Weights of a small transformer language model.
Size: 13 layers, 5 heads of 32, vocabulary 1024.
Training: a variant of Adam for these matrices, 96M tokens, 5875 steps.
Each number is 128 + 32 x the weight over the matrix's rms, rounded and kept within 0 to 255. Layers, rows and columns count from 0.

# layer 9 MLP down (transposed), 512x160, rms 0.0855, rows 452-480, columns 80-159
[[120 155 139 174 122 173 150 137 171 177  96 129 152 122  83  91 150 167  76 170 100 175 105 113 128 156 127 141 169 138 145 155 111 143 106  84  81  98 150 112 139 116 117 187 147 131 197 149 104 116  72 123 155 138 130  76 196  96 170 117 119 138 112 166  83 151  92 111 128  77 135 142 128 115  86 182 187 145 104 113]
 [149 141 114 128 167 148  93 133 113 117 125 129 106 146 103 187  86 140 117 147 137 153 105 129 116 127 159  91 133 146 158 133 183 132 122 147 158 110  82 150  59  97 202 131 123  77 152 114 101  48 173 135  96 102 231 134 176 139 141 158 109 163  60 146 139 112 115 169 137 128 163 136  93 154 177 153 208 167 121 125]
 [163 169 111 111 148 118 106 158 169 154 163 109 112 149 115 204 139  39 156 154  97 147 127 146 154 142 166 122 107 156  99 123 166 158 148 129 162 101 177 114 100 113 110 128 110  86 119 141  35  97 143 156 153 114 128 117 148 117 143 149 140 150 106 109 137  87 104 114 125 119  63 157 151 174 147 134 127 132 154  98]
 [148 107  91 144 129 119 114 154 107  77 150 121 130 130 161 148 170 134 102  69 138 132 102 101 142  72 169 132 144 128 144 140 165 138 175 155 109  91 126  86 135 141 136 150 127 136 161 142  99 107  98 121 125 139 149 167 158 185 131  94 147 137 200 188 208 135 136 162  51 187 147 164 109 158 125 152 132  90  92 143]
 [111 108 143 106 117 136 138 124 128  67 101 152 154  59 122 160 115 131 123 108 123 127 115  88  77 120 108 140 137 134 131 171  73  80 153 160 119  73 125 136  77 129 151 136 147 160  46 148 100 156  84  12 133 130 159 121 151 162 107 129  67 151 137  80 121 182 152 100 181 138 164 135 139 113 117 199 132  97 135 181]
 [ 74 137  94 135 162  73  89 104 188  55 132 128 126 146  50 185 164 145 107 111 132 136 107 165 170 131 159 154 100 145 103 129 126 104 110  87 131 100 111 175 129  86 150 110 154 130 131 170  91 126 146 133 137 178 112 108 108 172  67 138 113 135 116  99  86 108  91 107  89 113 110 151 107 134 137 128 137 170 210 115]
 [ 99 127  85 105 183 143 150 186 178 189 141 175 134 123 160 133 133 106 100 138 126 118 202  61  81 143 171  95 106 140 109 143 138 139 141  87 192 135 106 138 107 148  80 159 129 101 112 127 109 178 129 149  96  94 122 107 108 165 126 111  84 103 135 148 142  98 113 104 132 132  96 159 125 191 158 137  91 195  72  75]
 [132 114 134 156  81 147  85 116 107  86 124 168  93 141 149  81 181 124  99 134 150 124 168 130 125  76 106 156 110 121 130  96 109  15 165 132 105 102 157 123 173 111 108 166 139 114 140  87 144 127 109 117  71 114 166 136  98  78 172 131 171  93 183  65 113 129 106 151  96 102  98 160 140 105 136 164 136 129 110 118]
 [126 197 134 168  58 120 115 119 132  86 128 126  75 149 168 143 108 142  64 208 103 157 147 122 100 179 152 152  98 136 186  56 157  77 147 134 181  87 158 167 118  96 118 153 116 167 120 110  91  94  97 122 128  98  88  84  93  98 127 133 133  63 128 167 118 102 151 143 156 146 139 192 150 159 168 140 101 181  80 118]
 [148 143 137 128  86  82 128 104  62 105 151 145 112 112 131 132  94 131 165 125 143 119 145 127 175 168  87  89  93 148 181 121 107 114 118  79  86 145 122 159 146 128 155  89  47 108 134 161 141 136 120 155 103 119 101  71  87 120 129 178 137 152 216 119 127 147 101 129 119 111 110 133 188 149  62 160 136 139 133 108]
 [166 123 127 116 132 124 167 114 175 131  96 124 163 142 194 145 154 135 169 130 218 122 138 104 107 126 168 111 174 118 139 157 135 110 108 121 150 145 129 158 127 150 161  96 169 195 107 119 120 100 142  99 128 102 158  97  97 117  66 165  95  91 119 162 133 166 173 146 106 169 126 157 112 160 148 125 138 129  46 120]
 [129 168 126 122 104 132 124  91 143  96 136 116 144 132 173 136 107 160  97 100 137 154 157 130 170 127  79 187  91  89  70 215 122 141 123  86 163 170 130 148 104 125 124 132 137 136 139  80  58 125 124 159 113 116 134 141 162 147 152 141 133 163 159 134 122 141 144 137 151 147 109 161 169 113  49  91  72 235 134 145]
 [133 155 121  97 117  96 132 113 132 182  82 114 152 144  30 162 137 148 137 109 127 124 179 151 159 127 138 122 114 102 115 123 117  95  82 198  70  98  51 110 100  97  89 106 164 112  88 151 135 121  84 174  87 120 174  84 100 111 169 165 121 112 162 135 109 117  69 100 143 137 100  44 109 143 113  91 124 109 144 185]
 [130 105 128 113 177 168 153 123 117 107  84 114 102  86 147 131 147 127 115 181  86 112 162 134 136  85 126 139  92  96 121 109 102  94 127 160 170 140 101 149  94 172 205 172 130 173  76  89 154 100 147 157  74 117 137 115 145 120 119 208 130 160 163 107 117 111  57 134 107 121  93 104 158 126 109 174  81 149 160 138]
 [ 43 115 125  68 126  99 145 114  80  96  79 119 128 137 188 139  86 116 113 140  75 134 113 116  83 179 136 153 131 107 179 122 172 115 129  91 147 148 134 117 151 177 153 137 124 173 135 118 110 130 155 152 169  90 116  87 132 107 146 124 115  99  83 140 103 100 190  92  34 159  51 113 104  87 149  85 152 112 159 126]
 [170 114  93 126 167 131 160 135 140 154 143 143  97 144 220 122 120  31 175 101  89 132 154 109  71 188 145 101 122 137 135 117 109 127 112 137 116 148 118  81 101 142  86 140 107 123 149  95 107 140 168  99 157 185 167 132  94 125  99  49  82 148  75 127 156 123 131 106 173 141 108 159  88  80 180 144 203 115 152  88]
 [ 73 121 143 156 171 128 138 183 132 101 133 141 170 102 125 164 139 185 112  69 143  99 131 199 145 134 137 159 103 153 104 101  37 180 118 155 167  53 142 166  95 149 151  87 107 109 200 131 104 192  82 132 131 132  91  93 112 154  98  74 148 152 103  92 111 119 136 166 118 192 138 157 140 156 164 140 151 119 131 131]
 [ 64 139 142 154  92 105 109 147 185 105 175 147 158 152  78 117 124 174 124 125 133 181 109 143 132  83 107  99 167  83 109  82 104 100 143  94  94  52  98 126 147 163  55 173  96 112  99 113 136 133 117  97 106 143 125  94 165 123  88 143 122 103 172 139  83 133 140 156  88 138 116 157 127 163 113  78 153 146 109 174]
 [165 114 197 122 148 134 144 154 172 127  85 130  93 117 107  95 137  64 127 215  95 168 182 152  95 154 149 156 155 128 138 116 104  96 143 114  86 118 188 161 166 175 145  90 170 145 124  58  92 132  95 125 132 137 157 113  96  92 179 109 168 139 172 167 204 167 107 169 129 115 140 111 138 151 125 110 163  57  87 112]
 [121 106  80 151 202 119 145 124 111 138  51 147  93 120 120 128 155 201 131 143 129  79 180 159 120 147 109 114 130 134 130 176 187 147  61 139  99 141 126 111 130  99  90 148 116  64 120 157 103 145 137 111 179 136  89 198  93  90  91 136 111 136  85 136 169 130 109 100  52 143  89 126 150  96 104 114 163 174  83  68]
 [ 71  92 172 144  75 159 108 187 103 108 152 163 184 151 144 156 113 134 145 125 181 113  86 104 137 147 144  90 108 138  81 115 143 106 118 134 162 112 148 109 121 116 169  92 165 172 119 117 133 107 159 116 169  85 143  87 135 141  79 134 106  85 122 110 107 165 125 100 133 146 157 128 130 170 132 111 103 124 130  82]
 [ 66 152  71  82 167 108  99 138 109 133 162 121 158 148 192 157 125 103 103 137  66 115 112 109  97 163 148 125 138  91 163 160 116 124  83  90 129 100 148  66 129 162  90 115 140 128 132  91 159 183 167 174  95 166 128 154 153 164 106 181 117 104  85 135 124 101  95 153 148 120 196 178 139 115 144  98 136  35 150  65]
 [ 72 146 144 104 121  71  96 116  87 123  87  99 147 135 103 157  77 126 138 144 141 116 140 161 111 100  83 141 162 120 137 171 123 109 114 137 138 126 115 138 112 107 165 108 141 133 204 153 131  91 146 199  81  99 106 138  84 129 164 114 147 141 132 133 121 139  65  67 157 142 154 108 135 124 115 116 129  76 133 112]
 [171  90 170 106 150 169 173  67 145  86 112  94 148 143 152 154 142 143  97 125 100 126  96 118 119  94 136 166 128 159 178 133 127 167 138 100 131 107 107 133 126  81 144 157 153 141 146  94  71 133 152 170 120 124 115  74 128 148 152 146  80  84 134  98  86 110 162  98 143  99 179 193 129 132  79 134 112 118 149 186]
 [138 130 174 107 120 128 109 173 136  67 133 143 154  90 125 132  70 130 115  65  83 112  79  54 201  81  65 173 191 122 176 138  80 144 166 105 139 138 161 113 114 155 101 131 139 121 137 142 178 148  97 150 110 141 162 162 104 147 159 179 155  57 177 178 133 119  89 114 174 167 153  57 135 134 111 168 163 111 136 139]
 [ 85 127 138 202 168 128 130 124  60 144 143 144 139 111  90 118 133 131 146 124 145 112 123 198  89 106 122 122 171 128 137 159 120 141 122 185 136 162 166 116 112 111 158 147 101 130 126 115  89  82  72 197 126 123 101  78 113 136  97 162 130 106 188 150  88 126  94 159  79  94  96 144 124 130 102 102 117 135 164 159]
 [ 91 149 148 115  28  91 152 130  95 155 158  74 138 153  95  98 125 188 135 136 172 130 110 121 136 112 132 128 107 186 159 114 136  74 125 106 103 123 119 163 125 143 131 186 113 177  55 178 122 169 178 146 111  73 126  99  84 178 137 103 128 144  89 114 111 134 115 135 156 152 135 120 136  89  95  95 158  54 155 192]
 [158  95 148 155 146 112 188 127 150 113 105 131 122 132  99 163 142 162 170  93 108 136 127 103 164 137 133 194 121 159 213 107 106 122  86  89 132 117 138 119  84  96 112 146  89 139  75 111 135 158 153 155 116 124 105  96 118  71 168 160 113 133 164 103 168 148 125 140 141 136 163 173 145  80 138 173 168 122 107 162]
 [152 158 141 145  72 106 110  84 139  98 143 134 150 140  79 145 156 154 183  95 102 158 144 185  98 131  85 168 153 118 137 147  86 129 165 102 111 100 134 101  78 175 216 122 133 165  93 135 209 171  73 126 105 192 113 112  93 147 152 134  83 107 197 124 166  82  94 146 122 155 160 130 161 102 118 128 100 126 101  94]]
# layer 9 MLP gate, 512x160, rms 0.0839, rows 453-480, columns 80-159
[[125 179  79 103 155 113 126 143 169 143 202 125 150 146 121 114 143 146 153 107 164 134 127 150 115  98 116 172 116 163 134 154 106  81  87 132  44  88 125 166 179  89 115 152 111  65 176 145  93 140 102  85 118 100 139 153 179  85 122  98 182  85 175 161 191 157 151 143 147 135 125 162  92 121 102 155  82 112 158  87]
 [115 142 116 147 159 125 158 140  88 183 109 117 207 124  64  92 116 141 134 151 157 109  70 116 144 134 122  92 119 118 141 121 100 154 131 124  82 115 151 200 174  82 161  83 148 147 143  86 106  97 102 103 143 104 126  71 166 108 136 133  93 128 116 140 153 190 100 197 167 116 152 142 132 142 111 120 192 130  78 149]
 [ 90 154 119 147 211 114 158  81 102 139 110 118 113 127 146 123 129 180 129 144 138  69 135 119 131  99 175 180 130 171 117 137 113 138 129  91 134 176 127 159 119  61  86 127  83  65 156 173  39  43 137 108 140 178  79 143 163 110 105 196 130 149 144  98 109 146 122  86 109 146 134 148 209 120  76 132 193 105 133  73]
 [ 94 163  93 147 141  79  99  69 104 124 130 139 104  67 102 107 152 124 136 114 144 149 123 121 121  92 108 127 105 157 150 144 189 112 161 112 164 136 174  96 129 112 102 144  70  99 191 133  96 180 143 152  76 142  62 145 161  76 156 122 152  94 121 132 159  82 123 103  76 110 129  92 144  85 149 122 179 214 176  74]
 [123 121 109 150 138 162  92 122 137 111 191  92 160 108 128 169  99 168 124 163 159 179 127 159 168 139 137  82 126  92 140 131 188 111  62 122  87 170 100 159 111 162 135  93 138 147 147 129  66 118 134 128 138  69 120 175 125 136 139 153 156 127 143 123 148 155  80 197 144 125 208  94 130 168 152 124 128 133  94  89]
 [123 171 159 160 138  82 124 117 135 150 153  85 116 138 104 144 141 129 120 148 171 119 144 142 142 140  89 135 121 114 187 126 181 110 132 122 178  95 129 161 143 174  96 170  87 187 122 146  82 127 172 105 130  62 174 134 126 109 163 153 106 103 140  71 180 135  72  88 165 129 121  94 125 159 118  70 132 128 175 142]
 [122  97 117 135 175 177 128 154  91  78  97  84 144 125 100 123 172 178 171 134 111 118 143  97  52 126 121 125 120  87 162  74 101  64 109 138 121 143  98 136 136 162  78 130 123 150 224 151  96 118 170 176  90 141 152 148 160  90 170 141 178 176 184 168  86 179 113  84  71 168  90 112 127 116  80 131 164 177 191 119]
 [122 100  95  92 153  94 129 175 120 118 130  81 152  92 139 107 166 124 174  80 163  88 150 115 159 106  95 122 167  70 118 170 136 125 116 118 111 194 156 127 154  94  84 119 123  92 178 146 193  61 127 136 100 120 124 128 137  84 174 117 162 117 161 170 131  76 163 116 168  66 111 110 175 175 101 128 111 125 110 116]
 [136 114 128 122 127  73  87  89  51 144 118 142 123  98  94 103 151 166 156 134 146 121 108 113 175 116 120 131 100 144 184 116 107 132 139  55  99 205 145 138 164 111 144 124  89  94 107 144 129 142 148 150 112 128  48 156 117 102 163 185 144 136 213  82 128 153 104  99 139 113 108 130 165 151  53 140 167 111 141  98]
 [118 104 127 138 138 148 119 105 104  81 115  53 159 121 140 145 153  91 136 135 168 139  92 126 140 124 173 139 165 114 121 137  78 120 108 137 148 120 176  76 159  97 141 106 156 170 118 114  75 135 107 108 140 102 156 183 133 175 147 191 145 139  83  81 168 108  90 115  79 129 168 148 128 163  31 104 156  81 153 127]
 [ 87  95 139 145 149 138 188 156 102 164 154  66 145  82 137 134  95 139 128 138 127 166 142 125 151 138  95 131 101 103 141 146 111 136  90 143 148 139 191 177 162 116 154  67 141 143 127  62 158 129 141 111 124 137  70 115 121 165 158 100  63 141 124 153 130 179 110 139 134  99  95  98 196 120 142 115 144 159 149 111]
 [134 128 141  95 111 110 114  97 131 147  83 130 163 109 127 105 117  67 139 102  98 159 165  76 151 179  88 124  87 121 134 186 153 163 100 116 116  96 112 129 158  90  91 189 103 143  96 104  81 106 163 139 105 163 132 140 130  94 167  83 116  75 138 162 152 159 163 110  76 112  63 170 101 107 110 113 105 144  76 130]
 [180 115  96 178 157 157  67 111  83 150 177 110 115 100  94 131 143 110 136 142 116 109 100  98 133 176 125 136 122 127 184  52 129  67  97 169 176 143 158 138 157 125 186 138  59 140 118 119 128 154 185 166  91 108 122 153  67 129 170 119 172 134 122  79  95 163 107 148  98  80 153 127 208 134 110 144 198 138 148 121]
 [120 140  89 128 109 115 130 112 159 116 154 117  80 154 139 103  82 108  97 134 170 150 152 121 117 190  88  74 146 156 150 123 154 193  96 114 141 133 140 143 176 144 140 147 101 147 182 123 119 131 111 139 110 135 141 111 120  61 144 110 132 131 148 143 108 184 134 151 131  65 185 115 121 150 173 124 109 178  90 141]
 [184 122 121 145 132 138 170 168 149 123 157  59 153 142 112 100 156 112 101 183 157 134  93  93 134 141 103 125 129 137 100 144 148 128 137 140 116 151 130 123 136 149  45 118 181 133 162 130 123  98  55  48 120  64 141 111 172 111 151 170 199 109 173 165 164 152 167 130 116 154 130  95 152 149 102 103 114 105  93 166]
 [151  62 150 198 131 158 127 118 142 144 115 114 149 164  87 142 130 104 153  90 195 125 123 154 212 135  63 143 200 113  90 120 148 123  98 164  92  81 205 150 116 163 195  67 123 115 118 164  60 117 116 115 112 121 151 156 118 122 129 118 168 169 149  86 175 177 118 150 111  75 126 126 108 147 112 127 108 123 127 174]
 [127  80 109  99 110 103 163  89 145  92  86 111 146 109 135 189 105  82 109 105  88 150 144 102 163 128  91 133 155  85 127  84 117 144 141 199 107 162 149 140 129 108 125 141  74 118 138  63 128  92 121 122 100 184 116 105  89 125 107  96 153 147 190 163 166 131  99 127 114 150 147 159 163 139 127 120 125 112 104 126]
 [108  94 110 116 168 159 138 119 131 135 124 126 111 129 109 154 160 101 134 114 128 115  67 131  88 124 103 127 143 184  90 101 142 170 186 119 134 119  93 198 114 111 148 106  69 143 103  74 168  99 115 103 137  89 144 106 144  90 120 161 119  95 135 188 172 165  99 145 115 121  91 105 141 130 206 145 160 123 111 141]
 [137 102 108 116 106 128 154  82  96 157 197 159  83 150 152 123  80 133  97 109 114 140 127 123 166 135 112 139 122  76 183 120 142  71  68 116 176  75 142  82 136 162 117 131  73  94 165 151  95 130 121 122 131 117 117  93 180  84  59 163  75 142 130 147 129 146 146 124  37 150 125 143 157  91 128 112 161  98 159 125]
 [ 95 141 135 138 111 130 161 119 169 117 189 126  54 132 145 152 131 117 148 193 167 154 145 101 118 158 133 137 106 160 113 128 174 116 149 154 146 132 174 156 116 138  90  80 157 171 143 140 137 106 136 138  88 119 160 147 166 116 171 144 153 156 116 143 142 113 109 169 138 133 139 129 148 139 134 142  78  72 130 106]
 [114 137  71 118 138 144 145 157 131  93 111 127 124 126  55 116 134  78 151 116 120 168  98 110 178 152 139 176 138  71 139 158 173  95 166 129 122 158 115  96 124 137 104  99 140 153  99 110 158  85 165 145  81 146 136 114 138 152 118 162 155  99 147  78 168 111  92 159 130 151 113 186 168 133  92 170 131  88 141 108]
 [173 100 125 110 153 119 124 106  93 156 146 116 144  93 111 136 127 101 156 108 131 135 162 131 185 105 164 114 106 168 189 128 101 127  87 166 129 168 121  83 176  42 151 120  78 101 163 111  56 184 157 139  79 148 180  95 181  95  89 133 197 144 155 156 139 108 100 107 218 132  93 119 118 145 114 121 167 131 124 140]
 [122  50  89 188 114 142 133 130 136 114 159  97 130 151 149 105 140 199 119 107  95  67  80  86  96 146 111 107 144 155 146 107 110 110 106 118 150 142  81 105 137 127 150 119 129 148 163 128 111 122 129  97 127 137  97 128 107 153 125 103 145  20 149  78 157 140 108 112 116  85 166 124 118 129  68 175 175 136 150  84]
 [152 138 141  92 133 111 120 103 122 154 185 157 148  96  96 134  83 151  66 125 123 125 108 121 187 139  90  71 157 114  89 159 129 155 119 120 133  88 148 109 172 126 157  96 123 185 180 127 134 104 125 103 141 119 126 185 129  70 181 140 140 118 183 114 201 157  92  97 153 128  98 146 121 157  59 102 122 154 148 135]
 [172 164 126 121 125 121 149 119 172 113 131 100  57 160 107  79 101 129 118 114 181 144 133 139 136  62 139 105 107  63 149 146 180 140 151  87 148 141 115 148  72 129 133 125 134 134 129 130  94 142 112  97 109 121 131 116 124 116 139 137 127 132 123 129 179 127 130 201 216 104 147 101 107  77 171  86 154 122 133  97]
 [121 158  84 129 118  64 129  82 101  90 142 155  92 108  78 137  96 126 169 212 142  77 135  53 165 153 102  95  93 115 148 119 120  98  29 104  95  72 155 101 174 100 116 106  92 147 158 148 133  80 126  84 114  87 126 116 168 155 148 165 100 127 128  90 131 179  67 136 167 123 142 110 143 107 146 168 148  89 134  94]
 [149 203 147  58 141  93 138 107 142 184 101 134 105  96 118  45 148 157 153 148 115 134 134 141 120 124 125 116  68 167 110 134 102  87 166  96 133 143 109 176 105  75 148 102 154 148 122 107 115 157 161 113 133 123 126  99 133 169 123  99 151 128 111 164 119 191 111 126 128 126 117 130 176 123 121 130 149 119  48 184]
 [147 137 141 153 129  95 136  93 170  75 147  89 152 111 131 114 137 128 128  93 147 111 151 125 165 108  86  67 141 133 139 153 182 122  98 108 123 143  93  87 155 104 134 101  84 119 190  99  57  99 132 103 139 157  77 158 151 134 113  97 154  79 119 135 121 132 114  74 174 119 109 158 119  96  98 152 192 120 122 150]]
# layer 9 MLP up, 512x160, rms 0.0804, rows 453-480, columns 80-159
[[116 168 163 145 126 142  94 106 154  87 155 112  76 156 106 133  87 143 118 136 161 102 119 101 119  86 123 161 131 141 100 137 108 137 102 130  55 155 121 116  89 151  51 115 141 141 178 174 190 120 137  85  87 185 102 208 126 217 111 171 167 188 160 161 137 112 156  91 132 153 117  72 131 130 112 145 138 104 174 166]
 [139 107 164  87 116 111  96 128 106 135 108 105 167  59 127 198 107 136 123  79  97 141  94  63 124 128  84 227 132 109 150 137 158 147 161 215 125 164 114  50  74 121  87 149 124 101 143 146 128 112 119 142  88 179  96 160 149 185 101 124 127 147 111 105 101 129 105 159  92  93 133 104  93 126 153 102 141 151 154 182]
 [122 104 173 152 138 116 142 121  81  92 169 116  73  73 137 127  99 125  81 136 123 149 120 118 138  94  65 174 181  97 138  94 182  89 153 143 108 157 131 188 111 121 150 123 150 163 116  89 167 188  84 181  83 139 139 195 106  95 146 102 137 153 123 111  86 143  80 107 113 107 162  77 157  95 153 165  90 124 133 129]
 [132 108 155 165 137 109 103 110 143 138  85 121 191 203 130 122  82 127 133 121 134 110 141 134 104 155 155 147  99 158 127 141 130 128 157 142 160 132 135 158 204 173  86 124 165 109 180 116 150 146 159 111 186 124 203 126 107 127  93 127 125 122 108 120 105 190 126 150 170 124 142 168 142 180  69 172 155 132 136 105]
 [125  98 167 101 131 158 136 200 144  99 132 161 124 149 126 139 138 150 138 134  97 120  93  87 173 106 154 135 128 136 140 134 178 181 153 137 176 163 124  56 178 137 112 110 137 166 135 134 119 117 142  93 122 206  61 141 105 163 137 113 139 110  98 195 156 162 201 141 116 125 109 134 159  77  80 127  77 120 120 136]
 [111 161 120 123 191 180 149 107 112 138 164 122 177 144 102 188 171 154  46 160 132  99 132 151 140  90  74  87  76 114 120 127 187 122 145 134 115 153 133  72  83 124 152  90  28 156 134 103 124  87 121 179 206  94 126 119 118 136 132 158  82  86  92  63 141  71 122 133  85 133 150  81 163 123  95  97 115 123 141 141]
 [108 128 126 160 116 145 163 112  94 130 152 155  73 135 136  69 110 142 141 141 131 139 145 101 108 206 121 105  65 140 138 147 125 102 149 208 153 107  90 124  79 124 141 161 124 138 173 199 117 106 128  53  93 161 155 156 189 140 161 130 131 125 140  88 112 169 174 114  88 129 116 115 143 153  91  66 154 102 125 160]
 [121 107  62 112 135  72 119 124 152 100 128  65 170 175 144 109 121 148 140 159 142 121 149 143 114 155 120 132 101 108 135 174  94 134 124 163  71 170 121 116 177 123  29 126 127 105  87  82 129 121 171 102 189 110 162 135 111 121 152 133 145 182 134 176 134  78 163 156  93 116 156  66 137 197 122 168  43 120 114 130]
 [140 108 101 159 131 143 123 161 203 112 149  79 144 136 151 126 170 138 122  91 174 139 145 136 100  78 197 149 121 101  97 142 151 111 100 142 140 114 168 172 130 125 114 152 158 128 138  93 131  98  98  71 104 105 152 178 148 131 179  90 117 102  58 177 146  62 159 144 115 168 111  89 133  95 138 129 123 143  83 154]
 [188 156 204 136 113 101 116 108 105 123 165 118 101 105 161  71 127 162  94  96 203  97  47 153 134  90 177 104 162 153 114 102 119 130 133 127 176 114 104 154 186 132 165 110 145 140 127 103 140 101  88 150 146 132 153 131  97 140 124 128 176 181 173 109  63 190 123  46 109 158 121 108 129 178 128 115 175 168 184 173]
 [106 124 104 105  83 105 146 109 161 167 123 108 165 143 107 173 134 144 117 128 135 144 117 123 105 149 158 146 190 145 147 105 172 109 136 177 139 107  96 113 122 118 170 122 112 125 101 196 141 114 127 104 128 162 129 140 157 136 157 113 161 170 114 134 161 140  83 205 188 102 150 191 166 124 154 105 105 165 161 175]
 [127 123  94 108 159 159 141 164  91 108 151 109 148 126 157 158 110 171  72 118 126  96 124 138  86 111 155 138 131 181 155 118 138 148 164  93 167 109 154 102 123  99 172 144 156  86 183 167 140 117  95 153 126 154 112 140 145 115  68  47 117 140 101 106  76 160 146 169 170 107 104 135 126 167 134 150 101  76 151  98]
 [ 90  92 150 136 111 116 157 113  70 131 118 127 133 153 144 112 128 104 146 155 166 186  78 140 103 104 126 128  63 102 136 194 156  99  84 128 100 112 158 131 151  92 146 135 208 137 120 119 113  72 119 119  94 119 121  97 123 147 124 140 167 150  84 155 140 144 159 106 143 152 127 104  68 176  98 119 180 147 117 160]
 [133 137 120 108 140 172 114  49  76 118 132  91 108 174 138  99 106 126 109  76 208 141 110 144 125 131 108 152 153 167 137 162 104 143  91 127 121 108 139 164 139 113 137  99  94 115 182  68 144  90 126 134 130 143  97 112  78 190 105 126 128 109 124 154 110 131 195 153 166  98 122 105 116 123 135  96  41 128 145 157]
 [ 94  85 137 111 104 104  90 103 152 190 113 101  95 108  82  98 165  79 142 113 121 180 159 180 152 179 159 112 153 102  95 147  97 148 140 110 126 217 108  90  98 108 165 125 131 138  76 107 118 204 121 144 131  91  90 112  82  97 186 162 170 129 129  61 138 140 146 120 160 188  80  64 137 143 143 142  75 128 146 125]
 [157  80 172 181  86 140 108  74  64 136 135 146 112 145 111 105 127 158 168 142 178 120 132 111 124 138 124  43  77 184 133 127 160 135 156 125 109 176  61 132  96 119 150  80 137 136 118 141 142 157 150  92 125 105 120 134  98 156 180 182 161  74 145 130 133  97 155 124 125  74 123  77 156 109 130 150 128 106 125 142]
 [137  97 112 103 144 138 134 170 116 152  96  84  78 122 137 132  96  81 120  56 142 154  99 115 149 132  95 188  81 124 198 175  63 179 123 192 148 128 111  92 106 132 186 151 107 134 124 134 207 124 121 165 221 148 136 130  85 131 126  99  90 142 168 162 125 123  88 120 162 109 150 133 144  90 110 137 167 141 125 106]
 [164 116 164 141 165 159 149 113  56 170 148 128 116  88 108 138  71 106 149 134 206 136 143  99 103 156  77 139 153 148 144 131 141 114 100 148 134 137 136  87 156 161 183 147 105 122 134  99  59  88 168 101 154 165 176 146 187 102 126 122 165 146 111 144 190 137  91 163  85 186 112 130 163  87 188 111 151 129 149 133]
 [131 162 151 144  71 118 150 114 122  83 195 151 125  64 173  76 177  74 136 152 111 158 159 137 149 112 129  98 135 166 144 121  90  94 127 124  95 122 155 127  90 131  99 133 146 152 138 119 165 122 101 101 178  88  83  94 129 120 149 120 128  69 117  79 120 183 105  52 102 142 143 105 169 123 143 128 179 116 144 140]
 [141 193  88 135 108 159 152 147 104 105  91 145 152 137 109 111 200 143 112 115 197 120  63  55 142 125 153 128 138 159 115 148 108 155 148 105 177 115 135 119 102 130 119 142 111 151 104 116 122 134 174 172 151 188  76  77 139 119  94  98 111 113  82 119 102  89 132  93  90 131 145  98  86 194  96 152 111  77 109 104]
 [132  41 134 156 156 145 102 145  98 129 133 156  65  76 135 100 165  89  80 157 161 130  76 130  82 138 114 166 151 152  96 157 109 133 153 100  93 115 125 131 139 114  96 171 120 155 136 162 141 118 156 109 111  78 113 125 181 116 113 153 142 107 143 144 154  95  41 139  79  90 128 170 151 195 117 131 117 116 149 173]
 [125  71 105 147 137 204 134 134 158  93 145 153 128 138 131 157 126 149  91 151 165  97 115 120  89 141 204 178 126  76  38 104 110 111  81 161 121 150 155 106 158 125 165 156 164 122  91 161 157  41 118 108 107 106 146 123 153  98 159 131 136  91 158 101  28  96 140  76 114 179 102 146  91 177 109  81 121 158 157 127]
 [146 105 104  87 116 126 160 103 108 146 100 105 129  57 128 152 151 118 117 152 109 137  95 164 138  83 129  90 156 145  83 146 163 169 162 130 144  83 173 174 136 102  98  86 135  88 167 118 143 132  95 121 146 105  66  83 169 170 179 153 151 157  94 189 168 153 116 172  80 108 153  81 125 141 187 137  70 110 144 126]
 [188 163 134 150 120 104 145 136 106 114  57  94 168 117 143 126 146 131 144  70 193 123 132 148 150  79 169  34 134 190  77 151 108 102 110 170 108 199 111  93 101 146 170 115 100 118 216 133 132 125 163 186 139 200 158 111 167 138 114 146 186 125 165 159 134  83  98 106 120 115 140 137 120 131 111 100 148 151 130 105]
 [ 88 126 147  93 129 145 118 148 133  83 155 174 167 147 160 140 167 176 180 145 111 176 122  85  98 178 166 143  74 146 149 150 126 131 111  90 154 104 129 156 126 137 144 205 144 101  79 124 146  87 129  89 160 199 135 143 133 101 127 105  94 133  87 107 106 133 119 129 133 143 179 107  84 153 107 167 123 117 122  98]
 [173 130  99 186 166 130 112 146  97 163 113 155 199 140 129 102 136 119 133 151 132 145 126 115 170 157 110 117 189 125 123 132  83 128  97 126 183  84  69  91 130  98  85 134  86 104 120  48 108  85 173  88 128  91 115 125 174 133 117 136 172 169 127 177  85 131 129  83 149 189 100 102 193  64 170 129 124  45 106 105]
 [ 90 120 117 171  82 130 119 163 151 169 154 165 140 142 131 169 107 138  80 100 175 141 128 143 112  84 134 138 108 138 115 127 125 154 104 147 127 124 120 139 153 174 130 134 191 188 129 129 130 156 106 116 143 136 147 112  57 125 104 172 122 170 141 105  94 129 149 126 181 102 116  91  82 122 130 113 133 104 118 206]
 [129 142 160 146  82 124 125 148 117 109 169 173 154 104 150 150 191 170 149 146 153  98 122  97 112  97 217 143 123 133 142 137 140 167 187 142 192 187 156 127 103 174 105 143  74 102 115 129 167 116 170 106 164  81 101 113 156  81 171 171  76 129 106 171 116  73  86  72 102  87 179  86 104 113  97  91 188 135 108  75]]